config = dict(
    n_layer=11,
    d_model=512,
    n_head=8,
    n_kv_head=8,
    head_dim=64,
    d_mlp=1536,
    vocab_size=8192,
    activation='gelu',
    norm='layernorm',
    norm_place='pre',
    norm_eps=1e-05,
    positions='rope',
    rope_base=10000.0,
    rope_fraction=0.25,
    qk_norm=False,
    attn_scale=0.125,
    bias='all',
    tie_embeddings=False,
    parallel_block=True,
    init='trunc',
    init_std_qkv=0.0164,
    init_std_o=0.0164,
    init_std_up=0.0164,
    init_std_down=0.0,
    init_mimetic=0.5,
    optimizer='muon',
    lr=0.0106,
    lr_mult_qkv=0.5,
    beta1=0.95,
    lr_head=0.00606,
    grad_clip=1.0,
    warmup_steps=200,
    schedule='wsd',
    decay_fraction=1.0,
    decay_shape='sqrt',
    final_lr_fraction=0.05,
    batch_tokens=131072,
    seq_len=1024,
    doc_mask=False,
    train_tokens=781400000,
    steps=5962,
    dataset='wikipedia_en',
)
Each number is 128 + 32 x the weight over its row's rms, rounded and kept within 0 to 255. Layers, rows and columns count from 0. Numbers have three digits each. The size before them is the row's rms in percent of the matrix's.

# o: layer 2 attention output (transposed), 512x512, rms 0.055, rows 442-447, columns 384-511
# v: layer 2 attention value, 512x512, rms 0.0335, rows 443-447, columns 384-511
# q: layer 2 attention query, 512x512, rms 0.0438, rows 448-494, columns 384-511
# k: layer 2 attention key, 512x512, rms 0.0443, rows 448-494, columns 384-511
o442 095:133117130105120123175141084147110127141095117100161131128152183130143095162126146110139146090143089119161088070149066090124077150106104121130178121069082131094148112124130090133117166116155182099125114108175083150151156127074150140122073132138129158168111118126148099098183192091167099132141109180102102115152154096124119117082083148146150112076112159009109141040114059143112117136082
v443 106:149136152198089182148170119096143151170190143129160139158094136168137167116136182079085111123139181141102135147087138092138140146092149089141146109156157128183121115163076154128130149143123177065114172079126101059041078146088066102136083167181142109128118138127086127116123148089125138113103126167123094118107103096185154103147144185146069110101150080126126117088198148098196116066160
o443 095:085092120082125063150086127128142137126063078122154145159138133115154132140121119159150151166128101126178185105116087135131181145135091114104105159135093068126126145210165061130197157115127101126158114133085061175139185157087131130126155143150149143117125113174139103112132115165170127084161115078151137132180135129121146138162136057133140150118106168131082152225120122142093181170062
v444 109:135174088144157110080135162053157107128103088113166152194109138138153080054110059148149161127052119149134115147153139132114152137141128112111112043155113124157183050085113154165141127143102159166111157144128125116181135097160134172123142057133062057187137112128094091118128168124170083071135062153100078132115138104148186118112105152137140140181188186111142126093109068162161105090088
o444 098:138078148150080125132164118148099157085198129207136198147186171127099136205137170120116095104083090125101181102089089190148146134098148118083115094136188122066104160158180101155113134175157152094187130138117124139176090157124110125182186145113138165128093135151092141158156090128059210156151137083082168107183145201093099130198082099107115056118094104111132131151121159113115070150138
v445 105:184129097120173116107140105111127136082081149136157166188142141144147104143165100151109042115119192063184130099072089127137137177159118123151083062161136180126073068131136168120151118165056119108062128077119138162143112171141150122153167133155152133072161045123147107118151119124107148066176164135095152116133127146037186132079155126155134098163128098159118101173133144144127124152125
o445 093:136142144046140116178176114122118186124122095138077054089098154158126178119059107090138160111183100163106124120086135108087161060125133115123126143139055110091084169171116130132113123114157158162138112154165113158137075094156081116121158114112121188200134139140210150183138119150150169200080131151121075059118161145173080103139094189119114135095068146116141160106108153133162121107161
v446 107:117111118112150118117153073168201100133105167108096111196149159151144120129172087151099141149182148159131104069134109153117081107146191165094060157085096113124159092118171128121082093063151172133093124150166140136164135174108161156141108174103106159125146086136127143130093129176128118149114114118140135142133095138112079169130110085105136126138153133116135067130176115138134112187102
o446 104:063115165071115148102091176130104147135134111132145147092101081142142084156080188211168160131136118094129136120101171083151138165136116195129154130140162158113112137079124126165133169194086119153088114149083133170095103091155124139119133115151110115158103122135116121094152110080171163116120111098111118171153172113134135094163144162111126095112137160117143192105072171151143089158191
v447 109:143109167144149110113109121114101084160074116147124140068217177133172078172130117119126164129069094100128151089146170186178076144143178177110141129131148163106150115128110174175145103084172129124090211108177128142111137151122176138109121109088128140118110132155122119133111122154121157155162161150103118070127118127158133109108158086100131122136182103140133137115144093139114106135101
o447 098:091107159104168125144151145111144073155150146147138118118087142076081112051126129158148058113156121089131172121118103117112089131083110127167133123150113108114154112119097136084114140150119071087141068163131171185139087146094109171172106120109093096140137117119126087122177105142090173122141143163156120102114142160126125140161066189179115159125105123063167146144129120152138134170093
q448 063:174151087140115127142107141137094091117142135153131138115134109101159108128110102124166081149175140146119147158098111094140120138100128143150124151127139144123216101109126145145135154124155113093153131100130095140121098183098126142096092189114108154141124044179187090108205080105161071059181191111194149082121083113148164155165089100099136123162132115155110139158115100082140094192106
k448 056:131102121080104111127104142103152135118137113114119169143112162126119138171123099112083167123087111117147154180158152111128107207133126084164118159112116139162107137136210149103152108153174167143182121108178149150085125084111181118135194111101065105094167115144131119141114113163091139147096075081079131180154151108172136123064109113127137179145080130066203124119140071102144116141072
q449 067:132106094143155055161072132130119133117132135126095098073188107106140173132127122184149161184115176135124126122067134100106157125100111107140147121114176126095205136145155126106150135104124169154094122124136128090134089126126102093121107087162149164195113086132102084142173104169122100129137158121142103115123105125075146117238163138150149162067174129149126094158118112146141102117134
k449 087:169132117066182133151082097145087115105095086096157140137121164097148108124103161130105089157134126146147076159114138136101147086115166134141160115134132125146084120164106152094169157113146200122195168124133139158068129138129078115114134132148103148152140083165134107075141082107123088116137175138189102090104086096137134109179121179169066154170132131118128171118146102152135112176129
q450 077:112134150170178174078142112162136096150195143119148097137176107110143101085133092137068112144162114067101102145072094082095158184101112172167110147149142118170095167131167127104140134154153122125111128125111153151102155135129172101136129097099123122094125205160102129125118152094127140089147078100128171184141146105146135120025170097094151140110096126110161106116097131081147112124144
k450 090:090105196098163131132138122143130187135108089108185108102099105114123131087073087134117210054140094120130091145135133148134130123146111131157126154133119131123170148134187113123124119099138128126197143146092182112116141044099108152174150163147185076155124096136148112092159120119121162134102100083045114151064177088121143193107166109099108144135140137105151117136174061064193090130027
q451 069:146139119077099133175112151091118102191152102161122142112151113141112135179076161175152163121182136141105084161145125118114125149079156133206093081163124129115189060077108119156106162126116141104151071152097111159103138151156151165154170126132104149083140104120108173158070095146157227123116142172126105103127123201128130162176127168122152089165110156110125171155124155109106168131117
k451 086:134147149088167086068082147133053125142127119112092063159139136102121128145121124122127161178157115159112084108050122136162188115120081158146144082088129139150186128082079111094107126146121143125065101172161107104132118188093146132150164125157141122084156101118155132131137099112115138145087177088126117159078093155174134121066144139127157155108147149110107052110139123133129114091164
q452 081:115125131086150080125090113126087126161113095159106125139106085149150162144071189162078143115118137088126097132123110115195163182076156083129120125099180136096161151166175076088128039078095133178122098097135143094113173136102065121134159086126048090173127093100126119154172107144140162091116166146155069103104157130176129054193146159138143098074151173127096106095164120184117110154135
k452 090:175150102167056116121089128155081110147109091163104142142116098134127135107130150141077074139180133120146093117101080114176140097109073145156151147126128167160081124125158124063122110148083141156118086122133120121126142120107113107123105119146150108136095094178113088067123110158116124080134131144106118122092151138201105149160061180102081130119181152070112073169159081085146104131190
q453 070:190177142181147151130115110107135058176065071121150163129119110103088134146064092073134140121147120118104088096164126124090148153107148134115122100084116149100101064110096135096146134118148034168176144119130164142115164144139064132133130100171105096191114113132077161113141122131078177098136102113149111093147105164131120077169123146196205125122118106161062128143098193069112151145094
k453 110:094087157161148117136133142116165170122131102116101087081097119152109143115086104123120191092113124084102124123151097133104144117132137071108150170135145144140083152135164082104090086113092082159168112130121155123098155066127153136139126097088164097172095149074091164117083079150134207101141093114051167150122150131151159159128158101083136217124084074133135166118112105155122136104077
q454 092:144130114137145146116106098145149079105131098106168119168085063090110100163085141134153166169112216139145167104170040127114081199106147130108138139159108117133130093078164100160124086092092097128072120117120075110173173082129118145140123104128097125072107180089133121128089110093161138105154089070127119175109122115143083140105135161121156136116072109120102070142141112118121086084089
k454 098:141185104141149113146137096185172076103120150125129108115165130091114152146099200147132074122119138107165147132083111117090067145115176139116130063172150149132126104148102115144132177131091136084116146135124109134163124243186134161123120117069127091179110077132138158115129120110114042121127090158168129115112109167123086134133087157151081115153165120090114117093143156154122114134167
q455 095:100115130081119120140084102145122152115111155144100154096133101129174102112103144099086147083145084063108125145119131093154091192087135119060145119143095125134154166143136128078103182181084198071102107167112142114057067156151114175175109104115115177086095181103077121184083130199082189112126081108115141147151102026135107080134193143119130129154110136134155130129168125155161154133195
k455 093:157135074067144174136135150132100154101129143103116108108071127094132079093127147128128072087104132105122091090120081089196212084083163100127116112159152107162099111080117094144161223092145169093094180163119093046065148144136042133132096107125132143149054081093142156119195113126117160107105129181199124102152081095141132162081114175185129081174161121167095144114160187131107119066131
q456 082:173156099167165166153122101157128117084125156094161098139131082111133151084131186118148062163208149166104095140122150132137126151140095208118155105126133146114163110131041112134110132064157129137103195133079115153115129211129096129097083104102115106141140091188103121117157119109082090096154127157188101139094122151089160192203130182157158069142155107117138112109143145177150125065159
k456 086:146167080155150189172147111100096076135136147133138115165131112120133142104149165074114038165182152169107141102131106138155132139150129194095139094120088163133138094155102089143162145124131151104075185124125084088121148174140131098081100138129131099139100108162131107136137114151114063075135162144160147149091139116128114117103083161154151078161146126098077093104122160127141099155170
q457 080:088090129090137142083119117124159061133126140186192149116118149148130165167130071134051162174117115123137167124172089067201097151088160076120109176106142095104058121110100131139116120121111136179167112163129151170111153083175118123071151089148114185115150144168174150144177105153107124116094074053157145138142133061088098070091111099122155123145123114173184127149162124068096124159087
k457 077:172120108165139103166106136105126175088113117067156136097086120163092099108159115133078170150083092120111106163126142086101140163151103100152065161107162178129106063147134201135165153174131182147123138113114168098060124106148119097160136146120155161130177081102102166108110077127091149064099136050127123138122149130184098080115185104129162180134128199141129128169105155104152136115118
q458 065:082100157160153086110126096125143110113074170153135138138127131106068155108107114085125133117134166164159157054139171108157178091145110116069124093172066135138085122168181130149125129106150161166103144133102108110118120116090131077145114134168146092167131125089187087145133151166105096136138186146172138137205077070109139125123149102137094142132148116148101112122105136191099102150096
k458 079:204088098053099152162076134100093067157117162168175156133082184126092156146119099142100079160165157131118054061090082068135136142115133129169072118145104113188068151146155151141127172111104149105155149147155089113104134115120111125129147105082168148122173132112115086087080105200118090096121109095138058097143153081148069102172127101137126116121071127079048070133118176143152138136144
q459 073:101117127151131083116092145127108145168137092125097104110148123101166201099149177145157075148116094077135127085085067114115170130163090129131139127067143071128239159146127121115130104130084120089161099152129151142101109165114105158157160171186146150151091092109127091137110082140084080121190189144136114109111139127118135159177121105122141117088178181171090124102131089172194128144115
k459 077:161144148117143068150118158127127098161173189156159102072140161174129148164140133109165131112128131095145088164101106117181103180116133149162130124139099113168112159112091177183150149118128177058147127079148166115121151213164163177123148114151189148085083038105179140121089102140129098152126089098158106095203080078152126171102135078143140131097102139091107151151112154145143165134093
q460 079:181121096161103075112157168164145177058172128141090168110166049150124139102120161137112187129119137159136128085122097159080117122117131149138110163080184109145188143142096140108078136134151116121062132117127087110170088108131159172105040114114115145150098094129105155193091143117106126152146109169119158128109139100161156105194070175174175118113174100124195129168123107138085115105186
k460 085:083059103148142170130134115109118126139174133117166190133104118098071177133086114129125108169073158104074136122099124096127098140149121071146097132155149093125153094154114121053095131148179122157063111158116117126154081112151160165139126144123157137087164118109127131108182111115124167158086080142074165176137107148172082110147132099096213101134116106155185102123134129120099120119113
q461 088:075096118093132107047163116114157149143086123173110159163124141158129152156095100186094165140096122146155162149187118104198133178101204113119106133117132135147092137143131076112138118137127138115142106145094115104103138119105151130118164097121152131045152126124171186111121141124156131123096100095107131156137163085108133123097138112171146108125095193105200167085122113138113124125152
k461 073:128142068140099108215093133127072099160140092147139149098112131147121106130116143141150123108097163120101189106126102087132126112158128114096129103116083100176104126119073090054185171112153115148059089073135126095161085155114183156145139209145116190038143132126044110115095092102135148163123156120091118143089107131161098167136101132141134119141115159154162106165121109165148154116115
q462 089:093178102210107087110137139124127106132115096120142140130141033092114177125136111096213128139142112135115121150146181123122167105084140122108108134112124143141194096153155143062121125155109106103190146128160071096164081116124123110149110114156109176155159073143126125118087087124110160116160144209146101147182124204062097152154130132159172106145076126119116146107125124061111114166125
k462 088:123159110105171109117166156136122093134080128121114122138067096159150169140197087202165081064155177171146192127149150124151118090093112113118123155065107091112105182117083093117150114104158118193106086134146120108133151171079146172135116127129141131122182148108137120148134110119125153081173137154099134134181160152074130099164142093152126118123136145174136098175170158111150127114130
q463 089:142173083130145163109132135150119099168139140103168142118143160163107141174095143178161100083087137188125087088119175096135107054123111099089131115139108178132182122125169162129103180075113071149134109156132176104130167103181122081165145119101106076136152196121151161121134153126073106096149141152112139036155097159167176106073110120122177102083147096124148110152123085172169132072080
k463 087:115097120089106166078141086090152181137097122135150104149083139060181142109096141160172096091140149157149135171132121121156128115155074097132077141156114170079167195077143127217127128133168123136121142139131123183147054079113136147138137127053112130163119085148148080109095121090145150135077173109135078138120111171082062133072154123124138125069114103101147194173130078156169124175150
q464 100:105143101104125074121129072115141141145116117157128106154176086169152187113138107069136155129155158153095134086162145089142150112153236057146140083123163124173168102131198066179115125141159147124119130146075169097105115139103129158141118130135083165126055139110094151061081155139131147128178106112147134099223141185151102130126124101150115085160116093102160113162185096133110124113108
k464 096:086155158120120102052147166103142139103155087074138144130123119185027085082122139119102176099083160091108124152181100134180150090133114159104111116121117154173139097137206099187125129109130107139032158147113144118071172179098148077127145116120105125056134195163126117068148116147132107152117215139088051098189149128131159145073160171073133162140132139141126148140090109135141144121123
q465 091:126108137137135100102172104112212151128090152124154111120116151097108163166130110087156135108112166142124085097172058157069143149179125142061170157098104123081049099157168126122112137103097081165121117109127121166143099088148129163138159118151147192124104153137134155095103136194197129093143138120140139161157160138133124113130121166131069096140159135132151156142124146126116143187129
k465 090:074074155189208120179110163109129161125167151101106116116127174146135136156101122090095129117026107124093128118187166102169124119151159112118100156084141095141055122148124139113181112096123127162156161162142184156125173144138139103122126149098176125127122146141098073077157127051173094189079148146114142121092189101131135141095145209114102074097069165116095136156205103133159111198186
q466 094:176154194183127140121155079138169165161109142110125115211181158137130116138104174167127159107134122153183137125087134118137074084102121145160110114090163163101184100099107188080118161130093099176043169057106140146171074220172143190141135203170113150114148133184139173173099152128171171168122156198118146122123083090134167128085074068097152109118187180139136116159106113107148115115118
k466 093:182062168103107120166120118143088136149141142109133114104151151144205083073109139138136133127124143110139124130118111093064161193163138100108140054120146142161055086076177164121174198137130097140159071117092134134153098150129108100205082111104119156167113155127118156160148204143075112156108110080149126163062124147127158051053119152154130147177142128111140149138090129154135094166111
q467 090:104113102107129111076108121128211151127134107088124093157134140125124074159104119164103124068172087135205148114062146141132122172156130153095182131132195093087128133095091087102123096187204055161143188165105183104088122112124141184142157166083121107138136063091154088120099137103156099150154108088115180141144132152122115123090107151085162164190155130114128129146123134132175163080168
k467 087:154199176129123097089152149138110127142081147151156095122071133157110133145094228116102092157097139135104109090157123107135099127170094073133120144137086121131129128126130087163062084119095103116174185135151158135140127137107136111144064144132174177078114039153107088165107151124139082124147123175129113151133144112136120142080163116153122148170137098128087188124114116162044114194109
q468 098:167159156152126074059130148104161110144160168139148056107111084064184149147124143065137212097115088195063037124133164131118148116136073119115172117148142088092195113137090162125120144131123108046186137110176163078126119100087115123126155121177110156148119141140154094133106087142169163113157095153143163097133110101125152097140149161126118160082151135101118113156170105117148079143207
k468 095:119153155153111143089192109115194098079095082117164133072140136139132151135082147096168098093136097108117088120161141193169102035168127120136132086098124117194111146125091158129095126128163115162057136178104128150102116146105170114135142171118102075133105147170077104070137162071106166112097120213082141118136176080123196133115137140171145119136153132101116159149138113107136164125132
q469 092:124129136100103099134163128098093124108152126143181110085097133135175103109099065067134129071117139190198073145043133130093081091153185117157162107131074132165166044120113133107134055208124137144143096093095131089169168157147143144086079116117157112121184092157167043076117119165181163097113146065101141120114138180171122125139104145146183139124152146152138111147113098122078116123109
k469 090:139139152149083081072110145175134147144107100120105139141135139123173129142057114110113114090096093119114145140128120116161106138154095094177169093144072090153143065148174141119126126156160091184139131142178104115159098144099138139126129147132093112083147073113070090133080095108142137090127184063129182194081130195104138175152099214111155099157078149096130135106129138134105081106082
q470 093:101100093114115153119131132150168118107128079133140134104164163147096052106123150133164188141124171123150159118114136146105112133131166158141159132114126098169109161155134075070098155194137065137126107107145134168126151136097144087109123202094170141154122128125120091142141199161133157051135131083113159144088086112115130077120109086114126108136128117081141141149140142109161146157081
k470 090:112116176037099192130115152093117125108125104163089104123098202088102133142095113064082197101148136194154175123138116116140129141152099126113089160194105088137099057133150100162087134133150118092091168102156106135124144132115153156133111166180080119128137131118121113160134128164091125135079153178062124138123097109186151152131189114115130107178131120160131083076174143157121095109133
q471 092:113169206142112145139108125174103111087072109141160109123135139158109187124140187085083158099152084137103163154138170099130118098093163093109139102136178128132115121155113151159069146073147138133111129086144112153136100153180019148123116100157122142112143093104159154173125175169088112080112084167110128142175129165117126116136108130168148144140135142187141153152140133168126179123114
k471 089:107147099126128109146130136133124139114143170105138185115073079128156116113114140141124061080142110085181134083173122093138134142107118102145107146121164147153106174161081123082111137121116154135137103121140101170082074131237154083119191162148113166127121100148171139117101142108116132110148072142107061134123112155085164094164120072094103110131140151085102159148111130143173115111070
q472 094:078081188083113137133136096115110160092118102081165134159130186157152160063201071143114158105126155157151108119098077125126122138138153145095165063116120144115078056160085125086180103152102070101078096105139128126149107095187120124203134103102098139116180091116130124096112148127070118110130183176144120206077117121071158103149077074143116109096134143162149131141168093157141095108063
k472 092:152137094129089124177137164133154123148153092125135133148116131115138119144130096111134112102223184189129094199106074099108137118131134121138091165086137127105067125115104129148173114049108149121122115126166112095165123138092107136125099131121122148188135137140088076113149178073105104129173152130174126078155060189156102109185108137112117050093108090153147129144112192118118096193205
q473 095:174157138195101101088081092124159154101143080101114101096104210156112189150117127145127165134121148129122133116095112129090122127126141080094179107116106074135058104139128119095138116128178135140165152176125143136113143150157108124099114143107137085128150123118110136160176149121150122126125146086092116115115180113134071096118107084177067154186122110098118143162076148069117115119215
k473 092:133134125117143143130114153154146134143118155167151137127150158150113131115105100132100101101111121139211136107136191144120051102168135136127118141088157132143130145141105159137130055116073124173116106124076167096070129096149152143155118161150158131061132156126128186124195116103110132115182111150183167119103089113128106147141122135105127106166160122129047131137108180148125093123183
q474 095:122162164163171157146127079089134150128092078116154152068129163145153109194118167131130116110142129163149095130173150130113119124079104188088123099126100154148122211094067173146169132078063182167104167115111118114153159095105152172092095149142138130135127127128123150179156134142154128100121157191099134174140090124144129138184113107143149129159125159133101147130139167128170108140127
k474 091:101135148107145087122104191133144150076188131124127085139109020088123114118122117136109155161185133136104085106172131115116125144167115129114110106153141121137152182098124116116132166168137107098116143146106183058167149185164071085129120114100228111146104178118159168112113155106109186129151110174175075154110163193116148079127097207188132070160130160159121105153169152124132083123094
q475 096:099102112146079171150144136151120137211121093154120163050097122145074074136118088145126067140112107157154139119100111120141133092147109143089107103153155087147149112146040115132150110140149105118175081161165143137121148155136062133146150154194162208199124165133107094082117128127165125129119128172086199093131161163140118145110152115075148102161172101164081121192080163071173118171108
k475 093:148087174134146120070108128154119119172120112091168178151153096092130120114083150108132121191095131150164137105123113074135138142139111138157119096132136089182142136135116114153109122138116152098087131106129195160136185119106122124194109144151120189112103108101118126143161136149118165128116137084175137141188134076105139075159129061095159134143124123176112089161086116138146144100097
q476 091:108126167120089143127099140133154142176110119124147137095116136106124157096187081093078177120113144099152124150125099108130138152078152120188067120122087148084061152089111102164104057060115155082205166121150163140062114146097128177108114134143185106160131078181146110116160103147092149111107163086188089052145170117096122061146123159117120143105166153137133085138137151082090094095074
k476 090:135087133135150146166106135135069168139094114106081095142132104139138158105159145092146090136128135158100113092181128163162159074085118114115184104068120135135133155120122198133159075167150130148093159133173133110131141242154109090116128071146073103141167171126147096141169080083119099147113150165105200103141063120111221101155079174134166125140151116100121122124077140092119113138143
q477 097:184124160074147139095137118145155085124114107081116075148122152132124139176117074114134167115147134182093141164128126153142154181129124196120109156130158138079191154165131142155164160147134124098140101160127108158170144141140124123106135229160145191140071169204102113119115106090091106168141132128158143091150113156100136121125091115159133156119137137119115178147068108130176125219183
k477 094:102151127102091095075135095110182136101073164186130130090170080142130099121112116122112196111165131130119069125118130135155106145132106082083109088129138145152102089073168156106093130104109089186160182139165098150147091142161136117158170153142101193119101143120103163081156117105144147157111166153198115122049120087114128066133113105148164159129194134086100148127135110156175112112172
q478 094:084124114142086162109146144199161141128129118140111148132100103092152109156105179092162143167147160117064104109157161115121070132117140099151132070110152133138075155076101117109070163177100129108161148150145136172133132090167110071179107070112157112129118114138104138085111099126062171130154101158129139135088110172094135063127158138109103144106169119101119174148132142113121051148117
k478 094:100091140130157115103164115124061107139077138143104149182137101173138085116116090134107110075097121128118106109081105115080119080157175141144146073130160106135130177224132111165137137187117170096202141164071122097195113144144142190149080166119057073131146173145112133121129186151080109140106135187143142092165157090097122084138130085172110137172126081168127128163143137139099108108151
q479 092:177145116123120179141083155154116128117082160092083188141150148135022068167141178119120128090145082120128112119120086158100158119120140102143088118148097095131134094125122069190191125109062110107151129081126091121152137099087139214109129175161106094185170100108112139120119129111146092024112153146129183146199130127081159158142061123127120118176126095137095175103172105107124142151057
k479 089:122119102136132111167074118119147154177156113135098112135141141136087108108083064120109228173147148093096121120163131134112108124110131132092095194104071144133098160146141147112157120132124060078146109140106080131204102182169121171159149188139130126067133078171124127129159110109200157141205122077085082121131158139156104158154095106143115146117087133124152152146127108177142130085080
q480 092:139128107096174130160179083130128149136134085123153114102105076104105144110117153113086157107100098101154153109125174126141143108131165099109135115085144129124069104127161116188104159131072118179161085139116184142140201144089152107164177129181143175113132134142138098114143135070095121190119129114118085139136118147143128087179190106120126070143079144103088106118136138169026125123139
k480 088:147153140120104130195132152114129161108170081084150081087156084145157132149119155066110185093123114083177176136131134116116065107131174118118127109128145118152086177120102157146110183167139140123131131124132098105146124166105122142121136122109240172094151135158105150146075179129119166149168096174083150075106163135118085170145132112121130116090119126123156111086090131138112135127091
q481 093:048131162163115122099112149126147156090196134083033119194153102109138125104125221091096100136113108137151181163159127100139136110098078117114083082116110115163117126159195123115143131145188167153088157093152139148117109214144114079134123146163166177124141160112161145058128120118138146063135087110167080121144151070186177148138121143161134154117119169150051117141106128121108188166127
k481 092:066153122177161116075167120135081100125141230115097133117132143172130204135094155210122099109142164124091122170120161089120189123115083134115170138112112131151091100120110169132148147114117141151119119167101157074210155210174125085103125171187148143117145096113122104128078153131114139144091128107174122080165121155138096166135158211154112112106166117112152174141107120127130157143155
q482 092:120086203161154101137140202114179130097178147169139078114149152133139141165108159102145070112101104145194135170155144127157105160159175161110159147128179125103184050150168106144084140180122166145154114066159125191137146182084137109138141121105106083154132177087179125092160124160147130126074092133064110153103133142108172124154202145102159154113076102095087093126106164112091144131122
k482 088:151064179111095131152142150088152064118209143153151150161120113177143158154125174114127085159167124116120159108060110117141166109114160141210110114116147148156170096085071125095088135174125127104122124151167093103121128180128143144105144126164132108154098215078131118076117143170107192140154180136094162091110104127159100086073244169169052137112110181112074134111176072153136117209128
q483 092:179190074113126133139095103105125089111123069080124105088115143154132107166090124094135132127137166152131115173146113074128117066192134108112152083182140148110144135156153170108164128114141189137123114133127137162137079080164089122085083082123137144094106108136075114086157169127142081082164142071106083108091128210154106131053128161108139181110138068133150168082170122113120117180197
k483 091:147127134135120146063155170194191154130095131110049153117140176131121062085154127118068220147101147188073177206184169166123107087083127064061139137111146132104130126120161148113118100156132103103150190091099138156139143064164066103106139160181110161088147170061102113117142127137086168157174122161105142124107126217157112157131098149126106147185137125135152157132140119103188119098105
q484 092:133101155128145103108164137161154088122111085128138110125128154090086179104150112102092135168110181085105170129174156089112122111119139149077098094150091126215122101146131108097110087168086130135160025174105134115119210165164119133168124106094115137215115113092191083100163122079146201141158183111126112174155163092089152121150137068123073144115102221148153164155107111143125156136117
k484 089:137165103129193130130090128117071089124126116149101096116082093131068158161127100149124124120118161141122160117085135124136121108116120202106146103117139136177096115060196114116101175189148180143132161175189088067080129095107170120157090062106120145177179056159150117096111093151100085138108194104161129101123077156156103107129080093132132099139110137112135078128127128156145142215243
q485 091:080155138069146112187159121104125169135117112112111166118097166100116088144036160184162072055140117174157112110135149156229120135108083137088129097154148163137097078136144105108092160063220122145144142087109069134104121168072183100125087198130143170146098096132207129109096130094168134135192158144167125109081125092096160100167181099090156143175156142131044145116173204141175185051138
k485 092:114095142098084154108082160096129118121133120118113156109116087129124080166118140136140198148147112114148124154128078123100135117172137094156170177112096129144137122113134114136119131072167120172126146157133174138167087130162132113139074141121138157159161132136162114130137102111151190221131167092125142088149138074124121137112168105192126137142075111206185116091051117145115132119111
q486 095:101147121144169124111148149124151133130174141119095094053067160075146105158139143176111157180156134154131120145153124090097124133123150014133132079110107161111144064137152115105127178125128141132118061098129143143140116116136177138122154127126110149111110096103098145129090046100115097179116138161089151147121159187076105152081088141106153173133085110116124111123117104128154142126145
k486 091:152120076129107120128107092152171159169122124124125162113132190055141107114091142138114161121176103145128115155169107198110092101115104159148109103092107112093163143149074153129110142133135151078127114125136212199152152167152177148092135087116152197133119104084148133171153135103162095101133187140166152119140153127105142109203132168129079124159160125147079100086115123113124170118083
q487 096:174112129130200121107145154136109161131107144153112132107176127128068083143089156082110148098166153126165150103137096079081135074192112136097150138156175105173107128170085114120128125164161099103148103140131168115109090152134171119164189136147134141115140115153137145096143148126134097101108082156108146128129066137175191130104149145092148151165097134118099135077087083139115119121142
k487 092:069112157138113152102114175134123125120136131155109079127144182120159123141170192154127176142114123085134148111149145153148182064160199107108117150138105131141095125106144129122141124100113126119139189142174088129163161136145183124160099067117148121142025139143084089142131143143159134125139057185064176135216110115154129121150128179108143186104142134159105083141141125189156107050164
q488 094:127153089109088108091170089112131163130140145124098123131131168131134113052122115126095083086109097136173213133195123122068109084182106158128169148051085205138143126167181092121126077154147100106131092152124143124128169123169116140166174231122130132165178079118072083077083094170123113121150119130117142078143134145129165158036166118107154104141101150122080142141160077164146103162191
k488 090:118125152126189137124123168139114170159077081127164086128149142177145109055107153147089132125087148107117127158139136114114105158142109122086114152108051159103128153147145104155126156094152147088151087097078138201119084151064156164132172109144136140094119098125116144158151134112109126124146091083124117121160077049144104147144137078132117087146156170121163129127114085120159134169084
q489 094:109168137166126133147106143116137129170145138117120116098140089127062102138084114140145204055133138168158115089168166110165093070135125078118141131178110100104137143116172148145096102125122170158178147106145157103145143159153117083110077195137121139175028105096093163154123112111155116124105148065156129179164136087156084112151115088083064119106113171131094099091068093123164164108107
k489 090:157129099127170076135123176121094125124118105118184087143119180130193148124146183160155136131151127080147061152146137130149130194111137143105132108173157100130134109131153137099145153144106111161198125128186149084088153145132136179096065075131089200145098121066119088085153125107109129136179149100175121158135109155101114101147089117140145136166137189134080159111105110124130158127147
q490 090:085167130089175116160151056062075143155135113094154121109098110121124138088077119120072123086125094176118121097137113119090089185133189170138105087132116094133118187089120094081163171085129116122086117144079094174097096134171151140112144126117182121162174110107165156123133142147042158104147120062115152056161122074125140100078115130092130162132137127155128135195167098155088116105164
k490 091:115122092147105111121089092098113164098119119166151146080132177111101140107126178074167126148093142168090109044109126085154119116130122185116107122154101127144152161165126148138128182133085163089144178151122140128093159137193108108122130167140166111151078072136113076114113107134148148164152166173092102179206117131081105084114126038144122166107133120103106101129081134148103083116118
q491 092:136077160138123082159098147085138121121184122132111080141121135122118131136061106136136101139150166129084084143081140128137116144084186142085119108163091139099093111092150159117148183099141137130129132156108116174115117080152166196125129134112141107180092117152168146171096106107139146024158163129111095107137052115169104131099124109167164074136084101141107138124090112129145099144165
k491 090:126075159103105137104143149087156124104134183110124104175051135099138060110188139174128155148169182192104096130095148106168094165162177144101080155088116094175058162160105146174078158067123149149084141154078059110134134152109076119109139129089189049085117170179157105107146170147115077164056106163204130128136056204111110121108096164120133110124140115140126065195125087145100101132161
q492 092:132169153141157140090147140139128106139157115103125098119119136115115103124095203143085166165098125095143124160176118165100126070093094090159130085165143134079112176149076134085138079133047152104159153116166124126132072194130158160120135177205106109121101168136103130121146121146094186130159138130107075080126131102143131109158127135129170153113107121119120041130094141112110060145128
k492 089:080107153150185121154200109135115128112143137130210139078156161138162130109063129156087084171139116084154091163135129159123124091161086108106135086117131121156194104149101167185121038151116116135165124130114160092138102230132097122091149115111144105122094139143149115142151125142144162133128130101163123086122108187167106137182160126105176103107113157106146111099089172132155077159209
q493 095:083089119160089120139097106148101118164138173122137139091157138134074117088174185136147151112096146136136119133130080113158115101102099053144192084092125119179174112149161140168133117110148072070154140099166189102126097095087159130135155181186141185129161181148124126139083094130142110104131121114182099121088121084121224139155102134170191178093128153127187100119182091141135132084132
k493 093:115070172101112114138149148139133136175119143107127086078112066174163171145107214105155186170118190144163117102139093103160113114194138117204114143129161147171088209128086059161138134151152104156100124105077129149129121184133161105152099091099119100116119105050103171154098140106122090110114099147063123096166045166180161155082134138074135113133155120078140125122113092101116110107094
q494 094:105144134154107151121159093121162137126130136111168093123068173164169155074100245130156093107148080062112108137192155119086161091149104123205191090071097131082161139176151091135138125089115095123095156139136103125126081133074063108171167074175160097115103160117064152081172063095150128135073113151077170101113110182154144121150145132111156113170129129170164128092097135078149128179139
k494 091:082180153138081114168119139146129180067149119111150098084158114154122089065110149098122115081082151096162079157114076111113102153154140148106138114138153107055129107160110144066131081146121121119136091101094119172122153077187137107164137123083152152174095064150144163117078139124141160114057081113088121025068117111083099103085118120148140087128150129170173109093137121188130118125102